Weights of a small GPT-style language model, trained from scratch on English Wikipedia.
Size: width 768, 12 heads of 64, vocabulary 14066.
Architecture: RMSNorm before each block, rotary positions, no biases in attention or MLP.
Training: a variant of Muon for these matrices, 9106 steps.
Each number is 128 + 32 x the weight over the matrix's rms, rounded and kept within 0 to 255. Layers, rows and columns count from 0. Numbers have three digits each.

# down: layer 5 MLP down (transposed), 1536x768, rms 0.0373, rows 632-698, columns 64-127
# gate: layer 5 MLP gate, 1536x768, rms 0.0758, rows 633-699, columns 64-127
# up: layer 5 MLP up, 1536x768, rms 0.0809, rows 633-698, columns 64-127
down632:138155104105151094129113084145141064147104107095116141130136163146211103118101094134106105159160062172057144151146138135170099255139168151117154092169140090123187147081080179193101120136114123
gate633:133115207151071145121186123196098114123102121182151042140078079152143101181109105073091192097155177101058157086108114129137146134146131167067191090116074078125162157170146101147150088158096183
up633:160109169157071124122134116128203091134096188088108132111155141072118107145113149086106062106096163086127176108080181118182080121152152125128147110070101172094164154109165145153153156151143150
down633:179080120166127137126141171151094079124199107078096164134154127104040082101173184108151148118162100111073102110158141143150196125090144078127115110129132153149137105181143156111120119193155108
gate634:123161141170133063083157098086140133137106224114148116064124088129076071128143128159118137132148164118100134151124131088102141128155108160104113137146120110180122067166137078157135121149149105
up634:078173150119153161154148117100151084114108126144132205064137171118173133100147082081147124073152206056102151153135105082177120158061138113069121188194100112142131082147121107145096117102170123
down634:149141144165088078058203116107169135155160111157089107110115132104106167100131184068068088090120191187133090086125066188097204196109117087069089173144175157098180174124183154125065087111078127
gate635:095110157098128138099184119124196136144132145141150188117124132129131145116151160165108132099139159128077120158026127177135138089129130107117091146119108149192091185107111101115143101180119116
up635:116120164114127184163113134156143167081141122136168096109112129176153125112166061156150117132086160135120154149128135113191135104172160081106090166110131051099136208109103180130160032118121104
down635:102151118074084118131159143130078104147124184137108119128131159159124149119177136121129085090098127077116137153158084111077139093113136042124098119116119109106141134113144109198143116066075129
gate636:153093132127136153100101129167085133104185171125132158163147179128041096098123169125111185186131088128093108186114114091099106161088150160159091123058131173084159081147113110162076139038158091
up636:123148109097167129098093112165122118063137149158122204199139108169132152129089190111118096138149121150165164165056111119125130144134130138119118057069077130112109074080174169153188084130114089
down636:124174119136125133157154119116155133147113202095074186046102131071107108139202121069127122129123171101125114199092099082088182129061119170138170107128107162101069109162109159183096155142123099
gate637:116128093088174164098152152124126134092123164155114162132087221141116123107158153156181074111182156139183141114110136052117149081151112105153122149158121146123166071195125106102134189133149080
up637:101132069113128123126083134147151130117176172125075135176137119132169147178099115099104138088143158156089176147107193120083163175099075096167172086130126103045158128110100082139116148144160114
down637:142165154167193123111163148150108125202163126105162122134135136097148106123076130090125201110148147098085150092118190181134094091142119101173085116140132123096117149063124091105118130115148148
gate638:174150160150139190124114143158143105113143147128053168072175152168117119146171129073104142144104114103151140122086144098141070166102143129076191135126134177062139086128108131134097145167084129
up638:123131162159164149164113143058137091091133107140064179122121191145093066196121102112125138119109132140113142165150100151115118090127132121160101154128162161134204093214215133143080171074099054
down638:127173108125133139146160098105201163223136132191128123091120101147145103174108138082115093149153124154118130124145173089101111102101105130073147086235171131119118097152084134132146117138138169
gate639:096143110131124167157064186174134127059062137087127119078160122177182149178128131110111230095208185124106128141140119097130119131065140155182124180135158117104141132204094111169080169070158114
up639:091131137144108092161176126159150154176107187118139147084087126185121157094120110078145098101120133127105115130126125111114157089138139109122121060103145113161120175065165145178122074120133111
down639:096123176106128101172125125107130083134126125101107144171133093051167129108135178152090168111125095099138140120106117123131200106138080096151162144092141101146114118135098118151157137114129157
gate640:156148119101149157138137126162119091117134101122121110104136127127126123091140152163174158154110128080191149157108183138165155098121100115110144114072077111094146157078108115136117150137140186
up640:134142176129107155113146165116124121110099133162149095099094127112176120104140151158113137189198099143132099114162122098091135098140115161165084100118120165136062114138105179128097118133112127
down640:109109141101161117079146095134182182125130067086156106154119144189146143114102127118139064074126135158144138127140047129189101145157156144129134102150169147121120131086059120122086107111049118
gate641:121130086118117098100073102117107152096091167134159173161092170134138180154113104171137106123053170136142147120122102132155181120160124162152137096140080104151140110145079183130162090104116192
up641:077147118088132134132083124154129140092117164096091113083136152117130165158067139180138093072110119171127159126087173125065088151139116083195147111200132145148141195130125130122155181098191189
down641:155193151109119125132138109152127158117127168119142119126139104133088149123120048179186135102175191122079121150159115100120183101154126163098168097132141115148128077124146122225073137186127177
gate642:135174149123086155148139134123169164051102094104152193068178135140113255156110154124133112093124164120113163139155148133176144178108122178089123183059080058142093113092165135137109138170148114
up642:091146134105102122096144153088081132108126086092088109154100116137066203137171066129133138122104111181182189163065136165082146130127132119147148137112117103125081127134101116120098100111075116
down642:151089199157134113086125116104087104134129084089115049145100161117114140157111036166124155082176106151169114152115158174137091108101228163119095146149138110125081122089184052144075223145124121
gate643:113132161079107118088201145136100144091104124188127177110103083124134116183063124086104128191122112141178140164134121151151142147123157177154137118125127133056073142136132126119138128205109154
up643:075099159152097099103134161129104139154143110088101138085068165120162132174106106115080114149124175138215116131105110128116153118149149129131148017122164146150124148134124110101064092150109160
down643:043111120130124181172078181141118138109142066180188114079072135117091170142193098163161142128168113117115179125134157106111149115172132140203125113150155107135097138070100071127101133153148092
gate644:091084146145099137123145092188085110139120136138185131141157188123177140088123129122097131128163126138108145158113153131140127102148080129077194148150129147093137114074074123109129110131090159
up644:110156140173181160141123113154146105103137075129120149120125131129160145114166127061157105140102142151090139124160120037114145117120089105099104131127133085121081143103157170081195147170161180
down644:100172113102120152103169157137141109144124103169078151091125113134107104100106139053078145099105163109094103116129126183087101176136135131135065131140122126135130174098154116138145150149127175
gate645:157145116155164129107107131083144140055075094109108155114087157126117195092129162164135141129082086100192059126140106097179167104061150099123169145170116200133142105127121154209147145149141116
up645:111142095140107114093138168109133094068090108150153146102088121137106082092120186140138100161097125120128112179125147159179133130082119089145070087184136114159124126144126116148178140183107140
down645:134166119122103084209154140134104150147133197119150125127113107080136139203109137124098158165131169141124126139111153079105156136174095116144134122138162096126071101098114068062066105133134128
gate646:125120143130123123151094136115142150152103167079122057139173135113105173139177127167119112108158109147148158124145082151139191096152143164147108134111100126110124166100144135167180126149130075
up646:129114145047119171086084093155091122057109118107140136188126130088127150166094140140186068124138177133073127128137155082169173115180159146140155175091160112138116095152094081090125144151152170
down646:090143075132147138167107112160108102172137080038136193140112116109152165060137122205133169132143116142105100143108076148151142118144137144122177158082139068142133127107107100104129120101137142
gate647:140133070175192129114120102078104124127156134126059175189092137120150085112128131086099107135129148113106168160100155139136089183102161140172126120126101130172156136134117166094132103132153102
up647:127122157089083111112104116138125116161166106114186071123136173124101123127106107065115131087168115163097118105101171125171167106157102121097130136098157079082146144149105090168164158110192138
down647:122112129143125085154138087171148129199134084148105099116133127140167157160131145181143144110150060094072135141105113124115133089111121117122119158145115149125164131130134080135100134123085150
gate648:121157166105113156128118135142087125102183114151175126138154105164165217090130142113093099141121078116139168155102163073085142121125168173132111168121119141147077161116196124147124181161183146
up648:161129132130185177078134122104117202171170138168097112147147080142104092094107096119152127097059174080160090126109165128137127127160129130194052132161106134148130130072162131156086162088136105
down648:155080135106100105152147097077152180160158121146130086153121115121116114112093096126115133107173127092156140107156161135157084093130107216128153102157142097130102132112092101098138117155125164
gate649:173121171101099090152089175092148194123103109137097193093137131129159104172111106107145167120189122088135085109136068149164135180099146124167134171100086076160104155168095181119156160160107120
up649:136117110140117107051111096116136091139132129107156141101151109121110096140171100172148086106148093126139158143137197163151159088121134126085180109192143125095155140089176113153148085164115174
down649:145115072152096127102131128152117153137139124176153177152119080112122138136129114080145135103139085147123132104159110114194128082085096095122148140187126158182067170154162099068118162145114113
gate650:111123146120120136153195070099108172143128152112074141144132182162146220184114118132129106098115157154192111161139086169132092141055077171158164126090054088152126150132183117101086150193131149
up650:129114118167151104125098057163149140099159084137126177137165172051068132132138104077127106107087103129146156101108088097154107094119082159137133148085148110168153120082114134142091129109130176
down650:146147131137090118206117121097200083106111143167141138099168148177110150117115128098118137087143142154117161133146131104118075141111103149187216085151097176158173093078126124200134095132052171
gate651:132113191093167083120128081147133115132174152122114160072091065142123128115092098063101095177101153150126144097154063156123099133121133062119134095093095138150092126142120121177147110159104125
up651:158157110135161124160127098138119117163200116133098125149118138137107118146129100162161098144162117155089174151100162110115129149128080131124121075141134146134117134182124079077099082081171113
down651:094126086096160159222105131126112135132115084140126131166183117115104116168088123158141064103099145117130148150117142136122127098171147067132145173134079122150137066150133094162100189083075067
gate652:085118108126140149161064070125098142170141136176189132090131124150147104125141140124091051167149186094135077106157131084120172107094089110130114046115110103128130119106112170071146075114134085
up652:167140123142150116129127086093149034099176109149095144161206223090142115118141145127087120136115125087093133111134099129101097116113116084090148186119126094126140157116140146124087119162117096
down652:114111105121143107136145102093159098126179119123130124134131152169186145144142137139123087133149132125085141143153116156156133126124130144103118117150134066166166142150140146133126152112157138
gate653:095161217123176139171117106144095143128066192111183149124136109094119153139111127139197120119140177056144131137151126143149095171091098120149110088157141130066133128171150123117171117151159099
up653:104127131192109150178110132126083079106129095117139128127116088175154128149133123146154083102095141104172099099126128122141113140197111124087152145150103187130142117156143142067117112146122141
down653:112123159141109106114119185110105134129150134143086156147123133109104124129138080099190105141123029150120149101159179173102120159064136143116163115140187103134110129105091142112145137148136111
gate654:127157168108105147112130084091172137151086118137104117078110151080093191167169130141141138083121109157020109121095086092051106077132068141124071141142180177158180145096143063078132101179162148
up654:156128056135135175165148183164100121126138151081169112150161179161099133112134101190086151107136120096127172118092154131144108111172079110148138130155133120086120129147141149158070067114098116
down654:163167141099134107162120088137096115119139156154131092132149068139098125129170123110104148128122143125132138163119145136070100137148120124166096099159159141157093070105163138134123143142059167
gate655:096084153121127110127181120159207132113084172155063202116176079147115091147122128126149142083165062122149134137107119083030203107085148172130088162162136103093182146188183110117195150073146068
up655:146145053133160175191183165109168151083101075134122113137147184105078062194088170151177115188104125121179172122071117078121138098121131082113092129149193100112118084170137173134084136124165151
down655:105098170156117107151130172140148145067090172103158139123101113131094122167144147126137152181136066062186204118144123102136177093140069132095133078147092188145164065130073128103119105101193131
gate656:184142080112121126100162064148103191124150201146111142094095112118161085132097224128103118089066155114161242090155127099171110132088158139167115151145108147098131095125145125121134125131189160
up656:067082170086137155103138141072186139148201130137141166132151138139113137161118122126109133109152113135133105172098158084110115088100128041104167110105102107123138165124082131121152116157091131
down656:191147154147101099110137106170118102122118125154115089119106141176135177171103138101181113177173092068156148155066117127129142108116154118144208178104115074143124108106115087148143074081133105
gate657:120131119143165199153114043129119094184154053129119063083157141128109105101153145087108143165131196144182152116153174145118221105094108131118122126120087105079077135158178131145119144108152145
up657:193105131208161122155097104179126163111128159132148129109046134120181136096124157105099060123142123146145129172116106116128077117172117101095111128131120103183130143150075118131144121146094112
down657:165163092123135129134120168099117121074166120126128139072159112131118127123113033108095133164112124189157157146121158091115104096119100166112166079144096113147153145136127150109139103049133109
gate658:152098140179144152184199087163189154104142182138174106129139114167134136150125037145135184101103148109164119145144096107174113095112108180167166125156196132164097145180124092151048163099108117
up658:133188058115131060147152129158146150116126094120140134132118066171142093131180158102145152167151206114162061122206179153122136152140126120029069156175130141136146144063196044130134061104133119
down658:126140114057108174219057085140081128135174145134149073101111132085143147166142137123146154185104129099128129099137169084140122143095123131134125131104156143158075080139156127075201138153172110
gate659:151133097107143178111107114137089097139089131170110148128123162110167103093147136089127163122128128092123081137162099076092130136143146164140096100129073073148157151169108123094139146059129116
up659:097099141154114102159191153173192168124141116043188127142080100116145136133146125188205156114111143157116134109165063152113170093108066132151112137091145179146098097093097119095159134181109079
down659:139140097122230135125090141134150108172146137126124099145152121100162130088104139097113146138166170115132124164255207093133150096114200114096122164171125108110130151140148114109065111086118162
gate660:133150128145085174113099159082150139108138079181139129145093152095106093166120078144142167178128111101117165110147112150106180145096067085154090153123154112143080109181161151165215136079150162
up660:168132080099125160137097118100110096128128141112118109118047141135140100115190188081152159139183116134053130099115157128111104150100115100139145128148144196182140122132147121138116133126123141
down660:146131084136194131101141180133099134181123119159123091147108061116150185105158117138199060069102083148084126162101130104174142181093122119075104173056110150160080116147107136079109102160120117
gate661:097050066098158128125156133158080228152122081098172121116128139128088122102057087083140155110160105127146099077102156122153112124095118101166128134127172094130128134151125167097074107199097117
up661:166092119065112129161176150118137123120122050148086176146168167204106181125080118061102172150163106087180095105136166121167143089098174123108138111179194122139140098142111162116141098111099138
down661:101142140130125188078088134112106134137119142092146115146129151192108138165073087151114089165138128160137158115124165143185146095199186112195164135118104111137066118104160189122135141132100139
gate662:092063123099133160166156134105124195123174081118081137142119185191093144102104094135088128143126145102120125136152160092122122139140083144140114130105136123111133105078102154123130074126142117
up662:134096138135073091101125119119154123136177102139150142199115111122168169138163174152142127127107123156122122165171110095131098192123138147127175114149106155082134087108069150103090087173097137
down662:166070087156136124162113174135135102069141146092152181096141091074127145147148085095122164149156105102099082081131127159144150115135095128148071158156070039112143107154129165113109126143116136
gate663:096111137153105072091100150106115109111129176080107082128114152058146099146114172099102110105156086121091149125063139104154073130127200152119154142159136148108120118113147135078146067166148186
up663:164145112126130105136186138093096168081129194113083144159147060130184115150126148143144167102154133151098127116141124154115169108157146104171039132146117097157134216170147136157092136130160130
down663:145158178148154125091102131112187112096148123125142105078099111123149150128155159119095170150101091079141108125079099143093141128149113106105132124151123144092148099084147128089184124134152174
gate664:082155078127148173138103109138144134161123091131127126170132121143159130110115096136179154085083102153133113115118119142148133115113134137129140127101109145177153116139139162159140154107145109
up664:164076128058132154161177153133080087125134127133111097130074140144128113158171159155118129136073135134093110080126134121115112122123180152145106153126090114133142065083175112132101104142136151
down664:176123141106131143140133173131140151105106143122116121163159125118136135104127127124208129141110102108143163145139089092165097135163141132108096140140124155152124174109139130127088095149138117
gate665:131090137167133166135079134173065169124114151152090168123052137181130160164113184133080168091157119162223140159099126146180044133089103123166153172148139162112135145118128081083106131167137149
up665:157129114109118167129153148154138146131051069194123117128117167114138106148143106132152094094135147140146082171103180134183099183137167111135104116144132179169107141089126150217154139177138148
down665:108181089171136117123137151128141136078039109162118091139138098120083104087095166128093092107192099105122182170079132124121114139115103165122077140134097121189097127140093182100119116158094182
gate666:138122152145068186130162131153188145073154202114146107158180132064126117118023137148179136118133125083199166120121129088119158065044104152108144184164140123108091077194137143123148070151081067
up666:098124150183074182148140098150119159092133173172131177135166147199092001210095192061128166093166136111136110124115185024144104107056165149218140162133150086053087156176181112138125098042082152
down666:140156131147093126074133129055120057127075041112123113162073124119136127086114157091181198103104090124132097173117067126140145107122078128180090115114134129151223077104121151150156155170159129
gate667:150133189140122100150153165117176158170140110108128119108169132125157125138137150101122121124176137124119108107172070211163168097140118161131128102127134184132080148169120080137113060152132151
up667:079140140135152136114102114148205158169104140136128063139160118061117125200159101153150170174131117102087154046189075181134182063133091173175129103141164126167167140182138116135164137153088106
down667:142120145116137108184069123104114110127152179116075106095144191157148117087123132160096110063117100169067116155134174088113118164175130071093123104161087187114112113142144150145062119095173129
gate668:133138204143117107149076108109254156115133166146132136075153200142166134109109111134120152169125053163089092064047074112099131148079157110134129131112097119070155086073084121096151126113141062
up668:147098088132096193108102080168228138147152110139172041056170126130132120118128143196053130167088119113118120123088194133158037112157072176069122139183107129190128082120116123103205095094140123
down668:155109147056102166134169068185125108138137203137134102119135148152155167125097139147044131113085139156094114134104101070109151165160131101148153121164179132118114164156080107075148151175127152
gate669:123141119132139143086135093089139080089187103110118137162099142183153143176078090109184153144157194080078143088174136126081124146084130159157102069159159070174147154176099119049133143059078164
up669:167123177114128183177116172180108099114118117121152147129133141172070092128142125163126160133130173152137118111149120125102147114089121076122170096162075146162144130163133133093085074094144108
down669:139067124119141181123158125151125116106114087072163128119105079121135140090073118110138107124115122150117130202170149125140141130056150076119159160098088098198138197122107159150108095142147137
gate670:079123101122184154119060109143158120121129117153187169104114117154139145156139138107182131131131100081130147109096123095166167114053072104124103063154143197109130111065106132121085153110088139
up670:105131154208161153122159080136136115140150192110162199126171117105128097129158164160202120095149138156101081154056159177107138171140086119072146084150117131115141168164140071157178128158119124
down670:132094130116131113121149161118150086105117159122176103119128109054125121142092098095145113141107164144127149113107149137145153065150203070115099133111125157122088107122146134130123121150162101
gate671:137086075088111133138155107169135088101052120194101125105145120110139119158078137090114148171115154135160101153099130177177150213131130149126134138147128125116065136106138154069121152152159125
up671:157108134179121096144076148128138120119114110122113119118099104087151143070132129111085052105097182097093064076120089177142058149065055181166155126169191160129113121108116140123105183129145137
down671:152157119142069125132045150101063127140120159137119069151105124119131088130129142106113114172083128121151126102094091151144100150121113153068113105169169149185119080187139093101166198159175126
gate672:141122140169159221054133113102113175090093127083137152066108156095092130127097150113176173124135115136121180110148128147153112123111124191154139149108102136110108116097082081118080088147132142
up672:142102096126135092098135111169135125094103119103121156123143128077124196153183146162138114097170110109129161121143099126134155126132117110103140145198147138142155086142102108154124095108148075
down672:151171099137161154069129162115131116120147092178177118111143138136096108105095124106185192145164120187085112147181119141137118139080180202059096183144153082091127104153143114105135092192105117
gate673:119153128128091126173087127151189062136126158115133124148102136115122169100123144153124155141160179149092132122155118117111118100115140089170099065082116102125157153186132105120134099134131089
up673:100076131095140111113058137139144104160114117120125189113148131164130167154160100152129139124110128115158127158076118171102138128178164140172142142147123179174125100122128095122115149122198106
down673:169148156138179103166118113175112179152167165154164129118125104106103115090119062148109159169123155079144164175153142141149128085133118112143110170122099138063162116076116131163090085071074140
gate674:156188170100097137098075072169161130119064159185133119169115123080159111171134171103167114122145149189062176145137161119109106141143163143145100150118166157164167162148089123129095137131108149
up674:175090073149137184154100177110173059086147170079104071135112164145135123104115088097112137142134106153171085121140093196106138091131071105107108147094097119177132091116108177138186110124177137
down674:098134167102120131163167135086124132111103088135129132106088099186149144126147082149092144100168153109151109163071153083068120112081072075149144123129125155127104105148136087137120114080125087
gate675:136152108085191127124083123189147169061120164140132139168104098153132151158121110143105156060164092124141100116125123152104109161120132099087122171149164096030136049099062112120136104076090145
up675:100135107124120095144080144121122164151119147108097108118130100117150099091090140096177114162118143110165158177080143184151158150172136133100159120099113113155150133130175148128142088175140083
down675:117136128179090149099058117095121141075115094138139078123127156089103120131125163092101114126132076150158157106167112160075146164110105156142148101164141179106171169122075088108146117148140088
gate676:094183157122151099134114123164099120127098121020127129148153141081160081156095146120146104179125097132142181224125118115113115103128081134159149053107155193066180139127088094088145072157120129
up676:125152147183128133127086115114137161119132159156124155083164156130107140175113125106130133146163171129141115126129131199112083114080216177097133102091100161112161130117126152154130082150105071
down676:165117136120083135186180111143149113103151157112088146142117095053121146146138106145136123136207118072113039114070137178200091121140133130108144137073158049190079112133157127120099168091096094
gate677:067115135087118163178180138125127091122142160140097147163081171133118157099116158172162147148118170137138144119172185141150154121073081148161130143140156061119150099155211143163121140124139100
up677:123171125110114120151093124123113115082092135127182161140095163108127074155150128203125159159143159071131096133112153141105165122078151159106179108166099085143107089149139171098140135120097110
down677:111085121090083152105156119125094060129084077139140135144168137096183078144090069177067135150102122131200132110110124159156163138113085145080116092138118097166114155169113148167127122188129113
gate678:159137154098149113059123085131116107121105133156156111095207111111097134136171141061125065169165194180132191170184174133130143127102131114122155111056083133161139105170143083169150100159103137
up678:148163166135103137125128122163152105065193160098137168126101095168073110157124082123070140093198110086115140153098104168194138089066124121085186130097115135129166147125135142135114110111159148
down678:143130073155093103103208126132076127147167202136178105093105156083076171146162132074128120097135136161131071120115205161098155116113114112157140113076124082129078126153173137113085103108127145
gate679:156084073133084096089194056144174144111162088168158085101144082102143113146119176074188188168126066114153129108126149054207142149097107130167104090135124130106147123091194161131101143173101122
up679:177097129105128076097104177118179150122119201091157136177153139048133126071112201134072177126084171153114158136105094147178106083143060083160137109243162166097121142129078106125129115127094075
down679:143148044107110156137072167129085129155164092195117117125090142114153067114175160128109230125130159133115150096092112161119073145112152137167101165136143100082126126077044152151198158142123052
gate680:126104147152101135073089130091159105107173146185120122165179102153155140151123083143162108105115105157104098142061144095149143145142138122092105079170127121099146146100114167149100153184129123
up680:075137087184153153129104148160125138098127122095098164114168151183088115172110089130138057174076126146117089171116099164126097180156104135108121118132200100078167145122166112152112115220112150
down680:078139203160108138075102151172166170134131125122177084095115118140143102158099198109089127049114121169104165163103111178093149153143104134077089128110163000125092065107103051143129132109120096
gate681:131128138143130085139131156104113113141121056102163138067076134072113102170126134122081074093105109084117087156101202120179131106108134136080111150151131110144101155118161114150108142108130084
up681:074152100075100154079086167160110146115132107116107134127152122136234141138060109084122153127118123145104190128129141139096063144141131097140121141107122147156132147174121119134124142154117112
down681:149163123143146103107148132103086162095114090113112071056113120110080203107134119144144149201104102167150095109126124146116151167112144156161168131073156133121166169075100074128094140077062111
gate682:100122174141166171059086124118124133107131178084138173151102089109149168090142110063148074118139163136156082165098124101121135098169225102100110175105089123135091121124131108124126068093167123
up682:174160083084094105173111140188156088143098153101130115095118101147176125118182166176168102125135116072161176152165148193107086156113122173169141126125114090171185118104109132148106091149122136
down682:065126081135135165077080103166121111088173106131150140140139129155062208190114141065164112168164167118156146108137101128136090109105122109076170136078116109183131099182116112079119163158158155
gate683:169127109101111141147106102144160178139132175110070135081142159086149136189112169121084094132157115153123125150102166101132099121077066128151115192129103082105076139136130121118136157163092122
up683:104137127137098129148088138124173199091128124119113136140158194137147103093131133082161127111127235169104077095112114161105159104147069115116114175120153068147121119159177104155108087113116103
down683:151173133184135137156081123117089131107128124141117064159133183126183166127188132122148163131130168123120137116096103148122143112136145152157102115152119127146106139137122112085124134146118141
gate684:163097106125078144123155136171165135150185145156181135093122146082121122080166218107118093117108127134082095156169150108143133201190195096105125100141179125156092062128127087126125122165142128
up684:095094122167115152101141133116099131109126149130181074149123130160114168121120083141172171161138167131146138129133112105059095120095140129176119106114130151130143120124100098189066114113095181
down684:097149147144110130164127091161074117112100134113111159136150087110146095140125103130137148124088123148129155182077114166182145100134139138116154123141168170081115158102122151093162126108149075
gate685:069159149146100170084105040130241140080075124082062062121180080136122136167164117106140118139161107129155101162121126178133146133070121106100172181113162172068170121093075161095111134136125122
up685:157176102142109161113077181081105092164129100085137062138131171150158224118169104148150239161125125100100153142112151130129130077171113079067122175148143110146038174140153150186152112166130149
down685:125143146063154142156070137147069109099068163142100162093099115164058071144090077150134139128166082178140147116167084159185188119118122141049169099151112166182117110132167145139163087116080164
gate686:120123140105099140192102106138109117149089132109065163107147078098117119100191104109202097201128157090115159191158107115113124097110155148096099138140103088102119152083056149128131088118091167
up686:115096085101064170128167094092145110141184169157107148107161132048109098146110170124145120116120032105126156148153116117092209121191150122119125093145123140154156144152077116132092148164139092
down686:142155086120137128128075125152131131100209140122117127119156126164167079125129088083149152074124115070114125104129140142141197139138111109103226087127106118103137133122120094117090176177138145
gate687:155125128178125115125085101126077099117154130101094100184118135188133168148096066136108138172126178118173102164171156146154140133154121202183161039133099119078131107155078113138117158140095107
up687:100210120107102163132161130149128163141169132180087143157097122149121126132132090085135121160130102113130185184133051097148153150130115135113090120153115174144058083089132135125201131111193132
down687:142143097143114167134164133151146128141115170080155124170114123157125171122124104116182152136146150115163189104143116173120150110082128081102158147176096130125176130168115086157057134043112176
gate688:109109126111076112122136143139186109134047135148128103168136126163149159118134090104106179134106135081124130155153132150143109187084172092138146128108129109121123173149201141195058201059124141
up688:125116157102102124126203135185131141136151154141117173153090150167168172112100159107194118098135131108114105164120119120094091178143169185141069124148136081102136077099157123113119122089075140
down688:151120183132099137149145138122174180145154156066119140166145166130149151150037102172097123093124170076145115081169156122154122079067114153202139165143097139094121112150082224135158134182103070
gate689:127140147068134118144129038152094139162171133176144103186141138175117129068155058100089158114139088150127139080083135106181149116108135161110123089061153146095158126131140114083164140110088144
up689:125111114085150085099073097160169045122103137062118188153205166123126145096130154117104062137155113160123097145103145175120180151134123072170183099153110135153213125142157059144148120169168141
down689:087151146114166141125122180163129123154093111150145115171194097089161117163118197131108112136137098112096138148117143105061132173148145155069145140125111125124193130074090197140159176153114136
gate690:140161128174094133183151144134152171147143079137163081128159154136100121174112143081155194158093106113140104093185178144145147176179151130104125109090126147115128107141133143121092144116093094
up690:126181133043160098081062100111146126091053076130117131136149065161130119053080135129154161185132152186075139136125148081225137208164175126091097143186132178163103162127113169149141070095096191
down690:087159124130094109114077027129117115064183118137134163160089180145139113159191168142125085104105149094120112096020078123119179157051134141179194087113112132161085117117135096116120120125159103
gate691:150135161092110123172175131133075078174139136159090057129121127106128182097179172142107154121165103144147125073193104107147170137084105124099106096104116144119155188147150088172115143122101146
up691:157141098130118127150134129082038160089131107136118098143104158122117105150114126160169153148129127098060117189132110105109142146170121122134180127096084116109152173142149129159140161107126142
down691:134128122172089100045116071112134128145154139055119098119153107117120151153116086119106164137145151186127148114056114110159135115166059122072142172213190128122120136148084160177178142151157073
gate692:158196144099114178134120103176124132100133145150149125166125105128127140184154128100174145104113153119104159126159091092156091123158104147123102134158125107114114110141148131119114121083155163
up692:184096064123122108134126133053127159082086159093142121145173136101122103144122125141126141172092084133135143088128146143104153121119113125139143098125130120117124097079069197120085153110145145
down692:178147130130137155147088130107103159113113132146125165086150152088103119145174074184126110121147098111104117122120146169130170175149141147115111090150146145110171101122117099158018038167152113
gate693:130178090147176116123090124110065141161113180126158119138090148138118120141137124131147118083109093125107134150127108108194104130150148164183122167083099149109156135137093115105152139175106163
up693:144111114150156129162141083155081148171153120156147140148094164132153108106128140113074115141118138110116098126144133137137142121107126167165144128144149162175115086171115101149129198182140094
down693:127091122080147133124127144174085107165121165059077114137123112064170149118081141134149129109096130129111145146118128158169103118133125102080118112107153115149144182074184100139108127152120193
gate694:093144149106131133108042165071114102094096148204162053184164079126171144139191199136124111113166136110174104105126163173095149077105108107075164150160141128135142151135142139103121098118164125
up694:087133081104115138204125192083145146091152099156144161143096138098136036103121064165149193148117166168129134124114170146136198129122113150113164121127134162123143157134133106091124114051134135
down694:135191121132121121158184147157167107169148106079146111111100156086127124110153108041156140122069104211135088112181094111120187206151160092061104116135114127128099133163125124167129163113072135
gate695:126172114058136141145066129161209153156110105157108141099153133136117114127112193185127122116100150104089091072134089121133115092183133101131122198129069079082212123092126143094101112123131137
up695:169141155171148116076112104111074142102130120067097133159104123099172152152114149144129170141132141078111134142125117091127105108131115121123086148141105098099132078108109153123086104141199088
down695:125136113093158135148104109122092063163088114182133155145174148138155129125143165119179118136136138123143174139193188113110131130105145094080094145168130141140189151160074146116128180133126108
gate696:104128110111142063131089109146123165156116134174134112136171082109145100140092148172129133140152108141154099108159113120121141157167093108108137087134173139140107084152191098118174154136124112
up696:134145146159112131122151104113188117180117122130101122136163124121140142175139143120122206110095119102123082125112135110085153184106111109134162086043158171152175161045178177143131115102110115
down696:105151118131107145125086107138122167161163124157144125160153154132168099149142143127128097134147094104106119111121182117139134133130111106119121074150182126135117116133136157065145164180085121
gate697:124141130116116152116156167117055190113117147103083148136167142131126158128128144083137179134174142119144066097131081158097168046080095157098106092076124118082191188132130090134073111106131130
up697:093099110093113113093122076078094163071150125086105142119096104115124155173129151125094084130096194106093154083096103191112142146134097109083162104109121089166161122130184132103158123122130133
down697:139045120143095142137145119062107113133071145139106137169111220118128119151094100183131105167130152168136177124107128163125108093157135097113110119077142122120122158120141117114140149113125112
gate698:149130125119185080138125114064186098128110128136142102091170144160073130067153117131112146119126107104100115187160112151119079130132154136142137140091132086124105149145100158182105119174152123
up698:078133069091113104122144107098144111134105120165163080133083123101082124148180159143163168144122157132089149137139090138154119123145115143184117095126119148150085106193141097145161126105132132
down698:117168093137139113147089125075110141085089158127127169103121098126125140089104163155151110127132142149082131152136139071216119109166112121166140114152160152173149107096119099115088124124070137
gate699:172170200067145124112117118122109144093144138126075101108124119140138096164126083108095157150102138197136110169092143137123124152097103111122165160119121071094136205133110124167128108164123086